Each number is 128 + 24 x the weight over its row's rms, rounded and kept within 0 to 255. Layers, rows and columns count from 0. The size above them is the row's rms in percent of the matrix's.

# layer 4 MLP up, 256x64, rms 0.129, rows 50-102, columns 0-63
size [ 97  96  69  94 101 124  83 108 117 101  95 122  91  79 112  93  98  47 142  81  85 125  96 101 117  80  99  87 134  81 101  98 102 106  76  97  90  71  97 109  96  94  79  56  94 114 128 121  95  69  93  85  91]
[[109 138 133 124 162 161 157 116 150 169 144 114 100 130  91 149 160 140  81 166 178 133 125 132 118 104 138  78 163 118 125 102 133 111 106 133 122  93 121 158 156  87 156 170 123 158 109 155 144  93 129 123 117 155  95 142 102 133 125 121 109 116 142 117]
 [122 105 146 111 104 133 114 150 146 138 132 153 108 167 146 167 111 101 111 106 126 125 157  98 121 150 123 121 146 121 143 157 115  82 112 141 119 138 110 108 139 136 127 167 101 107 184 117  70 120 150 127  84  72 133 168 145 121 106  91 142 159 136 121]
 [145  89 118 106  80 126 147 164 119 143 128 168 117  72 143 147  97 112 101 121 130 137 140 147 126 112 122 154 146 140 148 151  98 153 108  79 103 152  97  86 105 141 117 149 100 135 149 105 129  84 112 134 154  85 138 148 121 132 116 106 153 145 153 158]
 [136 126 151 120 159 134 116  94 126 115 165 163 151 129 160 139 150 161 114 127 158 100  86 115 121  65 112 144 139 104 145  97 107 129 139  96 121  86 136 182 118 142 142 132 111 157 118 137  78 115 103 168 154 131  71 134 136 137 117 124 131 124 134 130]
 [117 178 119 115 139 148 119 127 135 111 122 138  77 133 136 110 140 126 120 161 133 119 152 148 164 132 101 123  88 141 134 138 129  83  91  80  99 115 125 190 139  97 154 130 148 182 113 134  93 128 125 103 165 133 151 102 113 166 131 109 147 132 121 104]
 [ 97 124 116 130 123 136 140 119 115 128 131 126  92 132  80 134 144 162 144 149 192 108 111 160 175 110 132 133 144 129 103 109 158 186 122 140 113 119 113 130 143  93 144 139 165 107 149 115  85 174 115 141  92 159 123 126  99 113  89 104 145 141 112 139]
 [168 100 137 130 118 138 135 119 107 142 127 134 138 176 113  74 112 111 145 166 120 108 143 123 140 154 129 139 113 121 120 114 131  93 133 121 126 115  88 155 139 122 150  76 128 105 152 134 135 102 119 179  94 178  97 135  97 133 149 103 104 115 139 192]
 [118 167 157 161  94 109 122 122 154  77 118 109 113 143 152 139 143 154 162 116 168  88 144 117 152 127 114 104 138 101  88 136  95 118 149 139 100 107 131 160 124  99 130 153 132 165 140 141 119 121  88 128 145 116  83 103 161 130 113 143 163 110  84 114]
 [157 127 164 140 128 103 103 158 106 130 134 133 121 159 142 133  90  92 168 131 145 106 160 163 102  98 133 114 161 104 129  98 186 174 134 172 149 131 128 122  90 124 121 124 123  88 120 127 133 144 161 129 120 120 101 155 139 122  75 158 135 107 124 110]
 [ 90 155 170 185 174 177 143 108 113 146 102 115 104 143 104 121 108 131 125 122 164 116 112 124 170 149 139  98 106 100 144 135 154 115 115  97 136 100 115 119 133 136 104 105 117 149 132 122 127 135 135 107 145  91 156 112 157 112  99 135 126 123 170  74]
 [155 165 158 121 135 147 113  95 112 146 141 161 140 100 125 133 115 128 121 150 129  94 159  99  96 131  89  87  86 128 146 187 111 104 123 161  78 151 129 127 120  93 125 145 125 112 153 131 101 108 135 111 116 139 135 111 150 138 132 163  88  92 166 143]
 [141 147 165 150 185 167 151 127 112 128 117 112 163 125 119  83 122 115 121 129 161 107 134 143 106 117 167 119 146 128 133 101  99 121 170 137  93 134 160 124 149 123 111 128  99 150 137 131 136 122 107  80 155 131 141 148 117 127  51 150  99 151 109 129]
 [103  96 140 153 168 122 121 137 127 161 148 118 128 162  86 146  78 152 132 144 153  95 136 116 107 140 133 103 104  86 166 156 143 106 139 127  91 165  84 137 137 105 130 129 141 112 158 120  94 105 192 135 114 110 105 120 137 142 144 117 107 144 141 154]
 [102  99 134 152 134 119 110 104 145  99 110 164 126 141 120 179 114 120 150 173 177 145 156 118 163 140  93 134  97 113 111 134 145 126 127 146 127 161 155 161 135 120 123 116 155 161 110 128  94 118 141 138  71 157 147  92 118 122 126 105  91  87 132 102]
 [131 142 145 154 144 127 137  79 105 113  97 117 140 167 107  83  80  83 152 108 153 146  70 158 128 149 112 124 111 138 130  89 119 127 149 148 136  98 134 122 123 110 126 121 168 151  99 164  96 152 107 126 169 163 142 159 140 141 127 154 126 119 125 132]
 [138 126 120 141  62  87 115 135  92 133 150 140  83 160 157 148 137 133 149 104 157 123 147 118 105 163 121  84 161 141 134 136 118 109 128 143 159 161 138 137 102 141 130 113 146 123 122 153  87 143 116 119 128 113 126 161 153  71 131 108 170 137 172 113]
 [136 134 146 105  99 121 126 121 150 132 118  93 135 114 141 100 110 147 141 114 121 162 140 147 143 157 132 110 116 143 116  78 110 107 134 131 108 118 101 129 153 166 127 168 140 114 175  98 149 118 137 111 121  94 122 130 223 121 110  78 139 156 141 112]
 [115 113 167 158 164 161 109 137 127 116 104 112 125 136 112 122 113 144 187 111 155 158 174  98 106 129 167  78 152  89 135 123 115 131 145 107 104 116 107 152 115 182 159 138 107 119 152 115 118 125 135 141 127 100 118 130 175 145 142 116 119 119 106  87]
 [160 156 126 159 142 119 135 137 105 131  87 122  87 189  97 118 152 166 136 138 155 104 131 144 104 109 159  85  79 111 100 126 108 146 145  99 119 126 140  78 119 116 157 115 138 147 112 137 109 109 158 115 146 125 171 171 119 141 115 131 139 160 130 116]
 [156 148 174 137 147 131 115 115 110 173 113 132 145 140 130 140 127  97 127 129 135  86 133 128 100  91  78 135 137 111 136  96 106 135 120 130 123 143 136 137 167 172 106 113 135 122 161 160 127 152 104 126 131 115 122  84 116 189 122 133 109 101 195 103]
 [131 122 104 115 163 138 123 106 140 197 135 153 109 105 110  95 132 176 132 117 132 104 105 120 157 133  96 119 138 120 108 115 141 146 118 152 121 127  89 125 160  97  88 161 111  84 165 140 104 119 128 128 160 134 133  88 162 169  91 119 116 156 120 142]
 [138 123 141 174 104 141 155 113  79 112 125 127 152 110 146 123 154  95 173  88 105 113 165 120  97 169  95 102 150 145 135 116 124 117 149  97 146 154 131 119 116 122 193 121  95 163 139 142 117 110 102 140 167 108 110 149 105  99 121 152 134 124 125 116]
 [125 116 130 141 151 124 112 143 136  87 123 133 116 172 132 109 168 118 174 129 136 122 136 157 109 111 116 117 111 173 169  75 117 147 149  97 155 123 100 126  72 145 150 117 158 133 114 105 160 149 107 109 122 144 135 145 102 123 107 124 137 138 171  68]
 [130  95 139 155  82 150 151 102 125 134 107 142 151 119 121 149 125 117  86 105 129  93 114 141 136 123 156 112 171 126 158 117 214 122 166 160 125 112 133  84 113  99 133 150 137 162 148 129 138 110 147 127 122 134  78 115 137 104 120 109 135 163 126 130]
 [125 145 105 118 148 124  96 178 132 142  91 162 136 133 112 168 138 123 108 137 148  88 174 158 176 112 112 112  97 144  88 123 177 124 105 181 132 124 166 136 121 119 105  90 150 115 108 157 105 131 117 121 130 140 127  99 110 151 121 132 146 110 129  93]
 [159 126 162 125 124 122 156 138 122  94 132 104 118 151 105 111 176 127 146 129 132 159 102 132 123 101 159 107 112 179 155  92 116  97  99  64 122 134 131 155 152  77 154 169 138  97  88 111 123 105 123 123 143 130 112 147 139 156 103 116 112 141 137 107]
 [141 121 126 138  71 135 160  89 127 142 137 118 142 162 150 101 117 127 146 144 149 170 138 147 125 136 143  87 135 145 129 144 122 118 148 101  83 106 149 129 148 107 153  98  90 155 145 139 159 110 118 119 111  79 133 115 121 161 170 127  70 113 108  90]
 [163 132 113 148 143 128 130 110 150 146 143 107 151 116 148  89 119  99 163 158  82 125  88  98 174 122 110 130 107 151 116 105 124 140 151 154 100 118 141 144 129 101 119 175 119 143 159 131 150 152 171 132 131 106  48 108 122 121 130 147 145 121 150 132]
 [147 122 111 153  83  96 122 129 132 167 128 186 110 176 136 158 147 154 107 148 136 152 131 155 132 128 157  94 118 154 125 134  87 111 113 132  96 132 145 127 108 118 143  68 123 131 148 121  79 158 115 121 124 137  99 139 153  94 125 126 162  93 151 114]
 [130 159 158 125 126 118 109 162 144 116 143  99 135 129 100 167 135 106 150 123  69 104  86 121 152 118 126 111 102 153 124 134 122 128 138 140 120 109 146 132  96 152  58 155 160 155 134 114 122 127 133 188 143  95  92 124 144 115 116 146 126 176 154 127]
 [124 131 168 110 151 105 112 140 108 130 121  93 151 161 175 109  97 125 154 168 146 117 140 141 122 123 189 128 112  96 119 125 122 128 158 113 131 207 116 126 168 154 136 130 107 140 121 119  85 126  99 146 109  97 147 126  95  95 130 114 110 110 141 130]
 [160 109 139 132 138 119  86 152 150 113  78 161 131 160 106  81 107 145 142 183 107 120  88  97 127 117 102 111 123 141 100 112 102 154 125 128 164 123 155 121 161 176  74 158 145 146 129 122 134 117 102 132 138 142 108 127 106 143 151 116 148 105 133 112]
 [140 120 132 113  83 161 128  95 125 139 136 175 141 147 113  90 128 155 113 126 136  94 105 124 134  77 160 136 136 146  98 160 148 150 169 177  88 154 141 133 117 123 131  84 131 136 130  86 119 134 134 167 134 126 110  79 120 135 143  92 162 143 120 133]
 [ 96 139  98 126 128 117 142 132  97 159 115 132 130 151 165 102 134 102 115 118 113 142 148 157 130 148 153 113 128 130 121  93 121 123 154  84  96 163 130  84 140 166 193 126 126 141  99  95 115 100 139 120  93 164 137 138 160  96 128 105 135 112 139  74]
 [162 164 129 131 134 153  96 127 141 151  94 140 148 163 144 102 180 108  97 147  84 122 163 126 128 139 108 141 119 135 105 116 123 121 167 169 147  96 137 122 113 137 131  77 112 129  95 122 117 105 115 134 145 154  75  69 144 140 134 142 110 111 155 122]
 [140 117 138 143 142 134 168 140  89 116 113 149 122 116 176 134 155 126 115 100 103 140 110 155 112 106 137 136 106 146 142 165 129 115  85 105 129 132 127 110 148 142 100 151 175 149 123 112  99  85 106 145 150  91 129 183 132 136 136  73 137 167  88 110]
 [115 134 133 117 121 144 138 123 158 111 127 128 106 133 153 113 151 118 113 133 119 139 118 114  99 114  62 120 146 116 127 171 118  84 180 159 139 173 130 145 103 126 132  95 103 132 113 152 141 117  89 162 181 118 122 147 175 161 137  84 146 127 109 101]
 [126 143 127 120  94 146 184 119 138 159 117 100 136 113 109 153 132 138 126  75 141 133 119 140 134 161 200 132 121 145 149 145 151 159 116  96 131  97 156  73 158 109 142 123 130 136 106 129 126 105 133 108 137  94 106 157  95 111 106 114 159 147 144 162]
 [116 114 130  93 146 141 139 118 101 131 114 130 123 109 166 125 122  59 112 143 104 164  89 124 141 118 142 143 113 134 159 115 126 131 125 132 124  87 109 104 148 125 184 120 161 192 147 157  99 158  90 116 153 137 114 136 136 106 106 179 133 113 123 113]
 [129 123 106 133 141 157 136 130 101  76 141 157 127 155  64 113 126 125 114 193  99 104 105 117 152 140 107  99 148 140 126 130 104 141 105 135 102 131 150 174 155 141  74 158 117 132 143 133 156 108 121 136 175 129 175 114 125 146 129 131 138 113 112 118]
 [133 100 149 133 133 131  95 131 131  99 142 141 117 146 139 132 126 130 109 167 157  96 164 129 119 140 151 107 143 115 107 174 123  95  98 130  91 164 134  84 125 135 124 101 129 105 152 113 143  95 132 123 128 106 163 106 172 132 165 113 188 168 117  79]
 [136 107 147 155  93  96 127 160 135 112 127 139 102 164 146  71 122 111 141 122 124 118 137 120 139  97 137 125  98 149 160 156 125 164 149 103 112 111 173 115 120 112 159 132 121 135 139  85  99 139  98 131 160  92 163 120 134 111 114 133 182  97 149  82]
 [163  81 164 145 142 111  80 132 114 126 141 160 108 164 154 142 130 162 109 166 159 127 157 156 103 108 105 103 156 132 114 104 134  95 119 111  94  99 103 115 128 119 140 123 112 146 113 112 110  85 131 126 131  90 138 108 169 162 135 166 153 133  97 121]
 [114 146 148 104 180 139 183 116 118  90 150 105 110 107 157 130 149 122  95 125 123 134 137 145 146 153 146 147  74 110 137 104 107 177 146  75 103  91 127 131 140 123  78 126 131 150 135 125 131 160 149 134 141 149 113 155 105 119 103 102 116 120 158 145]
 [110 133 128 122 133 169 154 114 118 175 105 123 113 157 163  88 132 118 122 125 139 158 124 136 152 142  99 117 132  72 156 120 147 126  90 117 128 145 149 165 142  84 147 129  94 161  94 177 128 119 143 167 106 145 145 156 137 111 143 105 144  81 101 124]
 [141 176 162 105 169 137 140 128 109 104 109 126 155 160 141 102 110 128 117 103 126 138 109 148 125 133 117 123 111 155  78 124 144 145 144 119 148 136  98 134 132 129 170 118 161 153 131 108  35  94 148 101 107 154 113 151 113 107 126 134 125 110 103 151]
 [146 125 130 149 121 127 112  90 117 155  82  93 160 162 149 104 135 126 146 114 139 105 129  71 133 129 193 144 163 101  89 119 141 132 129 161  91 128 114 131 123 109 148 136 104 146 138 102 121 108 165 136 126 117 150  97  97 117 103 124 150 101 165 163]
 [ 93 106 131 112 102 114 130 109 154 123 140 154 145 136 156 150 168 150 157  96 117 112 156 100 121  93 153  94 143 143 106 150 138 113  90 142 117 164  80 148 123  92 157  95 140 133 155 136 148 125 117 166 103 172 105 131 157 109  88 119 116 105 162 113]
 [ 87 159 115 137 134 145 100 106 146 117 115 123 109 127 137 124 138  73 139 100 165  84 144 114 124 132 162  85 115 130 123 140 151 122 134 151  80 137 121 139 105  86 184 109 150 119 112 165 130 107 175 117 110 110 143 168 115 118 142 161  99 111 140 147]
 [120 122 122 157 135 119 120 149 118 127  96  70  97 143 132 120 138 101 121  89 146 107 122 145 145 159  94 114 154 132 113 179 131 112 120 124 113 171 124 114 151  93 108  99 158  79 173 127 162 159  91 125 117 134  93 155 146 145 113  95 126 112 163 126]
 [138 123 158 106 128 148 138 102 122 150 141 157  96 128 121  87 129 125 141 133 137  95 118 132  48 176 128 146 105 139 154 134 119  89 148 162  95 149 131 118 110 145 195 129 101 130 130 121 126  91  99 152 136 117 124 153 182 140 128 120 114 109 121 145]
 [185 175 156 100 128 158 153 105 129 100 116 149 107 102 141 119 129 140 170 119 154  94 130 144 101 110 123  94 127 105 124 118  92 109 177 142 148  94 138 146  91 154  97 154 132 128 137  88 135  90  85 108 151 125 117 141 138 151 127 121 153 149 123 138]
 [134 104 146 127 115 117 162 119 122 109  95 125 131 153 152 111 177 140 137 137 135 166 141 130 103 146  83 101 123 129 118 154  72 160  94 124 106 100 100 177 115 179 146 149 119 134 143  97 116 145  85 142 144 106 116 144 138 153 111 154 163 121 127  93]]
# layer 4 MLP down (transposed), 256x64, rms 0.0578, rows 50-101, columns 0-63
size [ 91  94  67  98 118 122  83 104 151 106  91 132  88  80 108  87  96  46 156  84  76 119  88  95 107  90  88 106 131  84 104  79  92 116  78  91  84  74 112 105  86  86  77  56  95 112 115 115  89  72  93  93]
[[130  91  86 102 155 103 139 143 148 119 125 174  98  70 169 156 113 114  99 155 122 125 141  88 113 144 131 146 163 178 137 137 118  92 134 134 145 110 121 138 136 132  91 133 130 151 129 142 170 118 137 103 126 139 104 125  86 115 155 135  85 154 150 130]
 [106 111  92 120 194 142 115 124 120 130 110 103 147 135  90 162 127 126 139 128 112 145 101 123 127 118 163 128  63 132 143  94 143 161 159  91 115 119 156 132 137 156 160 117 134 158  65 136 136 154 134 128 125 159 145 122 134 168  96 118 106 132 120 107]
 [ 95 121 119 111 114 133 117 107 108  85 123 109 153 153 143 141 170 144 141 137  71 149 166 151 112 136 148 133 144 101 167 117 107 163 117 114  99  92 148 151 154 132  90 127 104 119 119 152 101 151 149 136 160 149 123 130  79 128 157 102 121  90 125  87]
 [108  79 145 124 124 159 145  93 102 102 164 151 122 134 144 149 125 128 105 107 141 144 134  94 123 166 154 145 134 122 125 152 129  92 138  88 130  87 125 113 119 166  81 110 117 112 140 109 130 132 151 177 123 108 131  96 119 139 126 183 130 180 136 167]
 [116 128 137 148  85 151 100 117 159  80 111 109 191 112 117 158 125 130 121 126 117 149 126 144  85 133 164 159 167 133 130  86 124 139 108 130 140 148 126  73 133 176 147 147 129 133 129  98 149 142 145 131 113 138 102 130 121  62 150 124 115 113 125 117]
 [ 84 144 120 121 126 159 141 139 134 142 179 147  92 157 160 120 170 105 132 133 153 146  67  92 160  96 111 134 129 143 106  83 106 128 128 120 111 105 151 116 130 111 119 135 130 164 118  83 132  95 141 103 118 169 155 128 139 164 148 136 114 155 108 119]
 [141 121 114 125  99 151 165 117 131 118 107 112 111 137 123 146  94 119 122 153 148 104 122 123 103 128 189 152 123 116 150 116  99 112 118 101 146 163 119 130 138 158  92 119 124 127 158 137 124 173  74  76 103 171 163 176 125 108  94 135 143 110 105 138]
 [ 78 131  98 148  78 146 152  80 124 144 162 120 143  89  64 144 146 119 121 130 125 181 129 105  94 106 136 141 159 160 133 142 150 137 118 150 136 127 119 123 145 109 116 139 131  77 143 108 119 150 135 116  75 124 140 158 118 140 161 129 142 132 123 134]
 [150  88 123 134  93  89 118 112 164 105 137  94 180 118 115 131 117 153 138 130 192 134 132 111 116 112 184 134 149  94  97 120 157 160 118 171 131 103 111 139 121 135 143 136 111  89 132 128 142 138 139 162 124 149 108 150  98 121 132 153 112 130  81 114]
 [170  90 159 103 103 118 133 145 152 109 110  95 134 111 144 125 138 154  89 115 107 118 152 153 138 123 137 178 137 162  83 154 117 139 154 174 181 112 145 138 113 119 115 130 135 131 115 109 147 157 142 134 139  91 103 120 104  61 116 138 108 117 124 144]
 [105 190 127 116 155 131 146 133 119 162 174 133 156 107 153  85 113 148 128 172  95 166 178 150  93 122 116 110 134 108  92 135 124 112 117 118 106 106 135 136 130 124 113 117 129 149 117 117 110 143 108  78 150 120 128 157 113 120  83 115  99 170 134 121]
 [104 129 125 134 140 118 130 138 104 120 101 128 118 106 138 147 147 138 156 155 152 122 159 103 113  91 146 163 131 146  85 146 101 156 158 130 134 117 161 103 144 102 144  77  82 131 131 104 151 143 124  66  98 125 168 146 114 126  79 175 144 128 142 122]
 [140 147  97 139 131 165 103 156 135 145 101 129  99 100  79 158  83 118 106 142  88 165 121 164  90 177  98 114 128 136 127  86 111 133 131 115 129 111 169 117 130 153  86  98 148 168 122 150 151 139 142 124 169 126 142 145 134 136 116 126 152 109 126 140]
 [124 102 114 117 111 147 107 112 112 113 164 125  99 132 141  93 109 150 112 128 131 158  60 146 106 153 146 194 119 140 133 118 140 134 119 142 131 113 140 113 132 152  82 139 168 113 143 144 119 139 107 180  91 161 111 170 137  98 135 113  99 121  96 131]
 [164 132 154  78  99  85 116 161  87 137 123  95 145 136 123 150 150 116 139 131 164 154 104 119 172 122 153 152 108 120  94 103 113 107 107 100 112 128  84 123 128 139  88 180 109 140 151 162 114 158 145 166 149 124 133 108 129 113 156 145 124 141 121 132]
 [146 157 147  93 130 142 139 104 128 100 101  70 146 107 119  78 136 126 176 131 156 116  82 129 105 115 114 165 122 115 123 122 160 147 124 145 133 128 133 148 134 137 150 152 131  92 102  93 176 118 150 150 135 127 120 140 131 145 150 108  72 175 138 142]
 [107 140 109 134 142 136 150 130 152 143 114 144  95 154 113 140 149 123 104 107  80 125  90 100 120 118 160 146 149 104  84 153 137 163 146 176 155 151 152 133 145 151 137  92 178 154 109  72 118 133 131  90 152 127 133 135 108 123 119 135  85 114 138  97]
 [100  83 123 124 107 147 155  92 135 102 136 124 170 134 111 196 135 145 117 104 136 186 127 142 113 141 145 138 115 112 101 132  96 178 100 137 137 113 121  77 150  99 103 120 162 127 112 137 120 133 124 141 160 114 159 176  94 118 125 138 140 123 130 124]
 [126 148 117 142 122 111 122 154  97 126  93 119 101 154 105  95 163 175 122 125 144 137 103 131 157 146 155  97 136 131 101  94 118 159 127  90 152 133 136 103 144 115 156 121 104 132 143 124 115 162 197  98 113 158 171 149  87 120 119 110 106 142  96 146]
 [125  79 115 128 108 133 138 141 112 136 126 139 129 152 125 164  79 170 170 104 120 134 105 119 127 169 155 146 175 164 117 107 133 103 165 146 173 104 117 124  96 141  90  98  95 146 143 143 144 147 125 122 167 108 116 111 134  83  95 119 134 127 111 145]
 [133 142  69 140 152 100 140 124 142 167  84 129 156 143  94 148 109 101  88 122  63 125 149 122  97 161 132 116 135 130 117 151 137 135 119 126  99 172 147 157 155 136 108 146 148 162 125 123 111 135 168 147 109 119 168 103 112 144 108 125  87 127 135 134]
 [151 135  99 111  82 108 129 115 113 117 124 115 108 108 164 113 109 131 140 124 147 121  83 144 142 160 118 156 165  86 123 142 114 156 130 147 124 166 173 151 128  86 152 151 121 124 154 112 159 175 113 129 115 166  84 108 127 140 120 124 141  66 134 118]
 [133  91  63 143 144 146 123  80 162 146 148  86 147 122 134 137 107 144 109 134 121 127 148 137 108 199  99 111 127  88 131 164 152 134 119 160 129  99 132 127 122  97 128 148  78 123 126 144 151 100 143 136 113 150 117 147 166 143 155 122 108 129 111 139]
 [149 111 142 129 148 139 125 167  88 136 125 159 148 122 105 121 151 107 135 109 131 107 117 126  76 145 135 108 111 138 116  79 132 130 166  86 176 139 119 112 109 177 157 113 135 109 150 109 121 176 113 125  90 180 136 155 117 133  87 145 138 150 102 123]
 [145  75 162 113  97 145 161 119 106 123 156 116 149 127 102 136  98 124 143 124 166 102 161 150 124 135  89 127 178 113  93 170 105 116 116 122 122  83 106 129 168 120  96 130 114 126 108 135 128 156 150 168 125 116 117 141 126 118 132 137 164 153  82 158]
 [147 103  79 143  98 140  99 117 159  82 127 150 130  96 115 186 147 107 109 147  99 149 152 140 124 125  87 115 133 161 120 123 149 131 124 138 148 163 138 136 142 103  68 153 132 123 156  88 149 138 135 133 110 156 111 108 122 153 131 149 106 113  96 164]
 [125 133 115 147 152 116 115 107 135 152 111 143 114 134 122 163 112 122  87 124 121 126  84 146 169  71 114 123 130 147 115 123 115 117 106 142 148 100  93 182 121 143  91 121 192 128 145 133 118 134 141  92 125 124 121 159 113 117 193 144 167 142 123 157]
 [ 95 126 123 131 127 116 138 163  75 145 125 168 114 155 158 156 162 155 109 110 162 115 162 124  88 125 132 112 143 124 142 167 134 144  96  98 168 117 137 103 127  99 138  81 166 119 134 126 140 152 120  90 158 143 136 128 129  83 114 102  88 141 147 111]
 [139 139 141 108 157 141 128  94 173  97 110  59 166 111 148 124 107 114 153 112 147 157 114 100 116 122 106 111 143  82 115 103 181  94 161 106 131 135 108 125 169 142 124 141 155 115  72 101 150 143 139 120 122 149 143 132 144 124 136 139 158 140 131 118]
 [ 87 129 151 145 109 149 169 146  77 142 149 119 101 137 126 129 104 134  95 100 150 114 169 114 136 143 163 134 170 102 129 157 159 111 130 156 138 125 144 100 118 123 135  93 128 122  87 170 130  94 159 124 131 173 120 123 126 130  87 104 136  85 155 110]
 [ 72 127 105  97  87 149 146 148 172 113  94 132 121  99 112 158 125 135 159 124  96 126  64 158 135 148  97 129 131  88 130 129 128  86 110 153 124 105 108 116 139 146 146 124 103  97 141 138 150 145 130 180 131 165 145 142 148 117 143 152 133 155 119 116]
 [147 156 116 129 140  86 135 154 137 153 100  82 145  95 136 138 146 152 128 117 141 181 157 127 101 115 161 113 105  85 149 125 118 107 124 140 130 113 150 166 115  98 132 104 149 132 144 166 166 101  64  94 130 148  90 128 146 133 126 115 106 146 145 106]
 [157 105 157 149  98 149 177  96 126 115 142 167  93 128 131 154 131 119 100 124 101 125 116 148 145 154 130 124  90 127 135  73  69 130 126 111 165 115  99 132 124 135 168 143 103 114 178 144  96 182 142 129 139 110 122 114 125 158 129 128 116 132 111 134]
 [ 97 147 103 149 131 136 140 100 171 102 126 128 158 168 138 146 113 142 169 112  81 139 117 136 111 136  89 171  95 140 109 121 143  97 109 156 129 116 128 163 113 113 112 176 110 114  85  81 155 155 111 159 131 126 134 123 122 143 160 129 126 128 137  79]
 [116  66 151 116 157 151 151 174 147  99 156 126 131 144 127 114  85 136 156 140 156 135 133 112 115 149 175 128 123  74 117 136 139 140 120  67 132 116  87  95 155  90 146 144 108 134 122 141 130 148 108 126 146 135 125 148 137  95 146 133 151 115  85 131]
 [141 162 124 107 106 107 125 106 126 145 136 102 139  93 111 133 122 105  76 133  89  96 161 179 178 159 143 137 105 141 117  84 121 137 143 157 117 138 151 167 152 136 119 113 113  87 131 144 144 174 121  92 105 145 150 115 136 140 134  93 128 113 164 112]
 [109 172 125 133 106 164 159 121 148  87  99 136 102 108 154 105 187 105 101 169 138 144 124 135 150  73 128 128  97  80  97 148 159 132 151 124 115 127 134 111 177 115 121 101  85 139 105 144 105 152 142 135 128 126 119 143 134 133 143 109 110 122 155 128]
 [120 121 117 125 132 117 132  88 153  95 101 158 120 125 115 155 116 138 167 160  97 140 165 118 152 132  84 104 122 127 139 102 146 162 161 137  93 155 158 211 136 117 129 126 113  95 120 145 102 153 135 111 114 123 137  99  93 167 144  99 106 122 129 125]
 [109 142 141 130 124 114 112 147 120  94 152 147 141 116 169 139 121 152 160 122 141 110  94  84 129 121 134 174 188 142 118 138 135 138  96 145 121 109  98 155 132 127 161 149  86 101 139 126 132 144 186 131 105 129 115 102  88 122 154  99 101 159  92 100]
 [137 167 123 119 165  75 158 156 111 110 103 115 155 117 136 185 161 131 118 120 137 110 129 133 109 132 150  86 177 141 130  69 114 104 147 132 112 121 132 146 128 117 173 136 135 133 125 104 179  94 136  94 105 131 119  96 150 102 119 103 128 133 128 121]
 [130 147 142 155 159 115 135 115  96 155 118 110 173 122 127 143 169 105 125 108 136 136  81 135 135  98 114 150 119 170 121  90 134 155 127 162 156  83 118 122 137  91 105 131 170 147 102 100 119 148 108 110 121 156  89 147 116 127 120 132  87 146  83 162]
 [ 75 138  94  89 103 132 106  83 153 147 139 174 141 101 125 164 136 109 128  87  99 121 146 141 153 135 110 145 138  94 130 136 170 104 138 114 155 131 117 153 131 141 152 157 151 101 170 124  97 136 134  96 111 130 123 127 142 179 150 104 125 118  88 127]
 [157 134 112 149 183 149 142  91 128  90 127 127 148 131 152 168 129 128 129  96 131 118 100  92 121 116 110 173 160 129 117 147 156 138 128 123  99  74 118 142 151 100 141 119 161 130 103 117 142 116 108 143 117 138 113 125  93 104 151 159 137 136  91 195]
 [126  96 128 141 183 122 177 131 136  95 117 116 122 116 162 129 120  92 151 158 126  80 115  78 166 143 121 146  84 112 102 101 141 121 138 131 127 111 128 138 117 116 150 159 129 133 134  97 134 127 143 138 124  51 113 111 150 106 131 163 114 148 119 161]
 [152 152 139 123 143 100 139 128 143 109 124 124 140  77 135 150  88 116 154 156 118 144  66 146 145 110 100 168 163 115 105 123 138 123 121 120  95 157 150 140 103 155  89 169  98 129 100 106 177 140 112 162 123 143 123 111 139 155 113 134  82 123 147 124]
 [137 164 146 106 115 114 138 125 147  89 156  87 155 149  93 150 119 106 128 128 108 176 117 121 120 135 162 117 129 154 108  92 109 141 113  69 142 126 103 183 122 131 126 122  89 119 148 146 117 155 108 134 130 141 183 129 175 118 100 133  89 143 126 124]
 [143 147 156  95 122  90 135 126 140 123 135 135 130 150 105 159 182 146 140 150 122 140 145 125 134 161  62 109  63 159 157  88 112 118 101 119 152 120 154 137 139 150 122 100 139 118 134 121 118 124  73 146 151 127 139 134  93 121 155 148 102 148 100 114]
 [132  52 130 112 116 106 124 143 119 143  89  96  98 124 127 107 144 127 141  92  94 120 117 120 137 142 110 159 144 124 129 123  97 166 139 191 101 128 109 113 174 136 153 133 134 164 136 126 157 152  92 103 104 163 134 122 117 154 140 163 151 146 116 145]
 [149 122 137  77 156 139 145 113 110 146  94 112 143  95 111 110 131 160 108 123  91 137 123 107 123 143 135 135 134  84 129 143 145 149 157 103 145  80 121 166 165 142 164 111 114 125 158 130 125 111 119 124  83 114 175 123 177 147 130  74 142 129 161 139]
 [136 138 133 123 128 139  96 123  89 107 178  85 116 119 128 119 157 104 138  92  98 149  89  95 118 136  99 104 159 136 127 134 164 154 158 122 129 122 113 120 159 135 148 139 108 168 119 135 159 186 145  81 126 143  89 147 134 124 108 140  92  94 153 137]
 [ 96 147 104  98 118 131 136 103 115 120 141 141 109 121 113  94 167 126 119 180 137 125  80 148 101 132  99 132 153  71 145 140 147 126  92 134 113  71 162 120 158 144 140 126 128 141 166 140  89 152 148 106 120 153 134 145 118 150 141 129 139 136 100 179]
 [109 177 130 149 103 146 139  74 123  98 173 151 143 103 147 137 120 122 190 149  95 170 121 129 133  86 115 146 143 104 119 128 123 128 129 122 104 122 100 173 176 121 109 132  89 120 112 121 160 130  92 110 111 136 154 159 109 140 120 132 148 112 119 110]]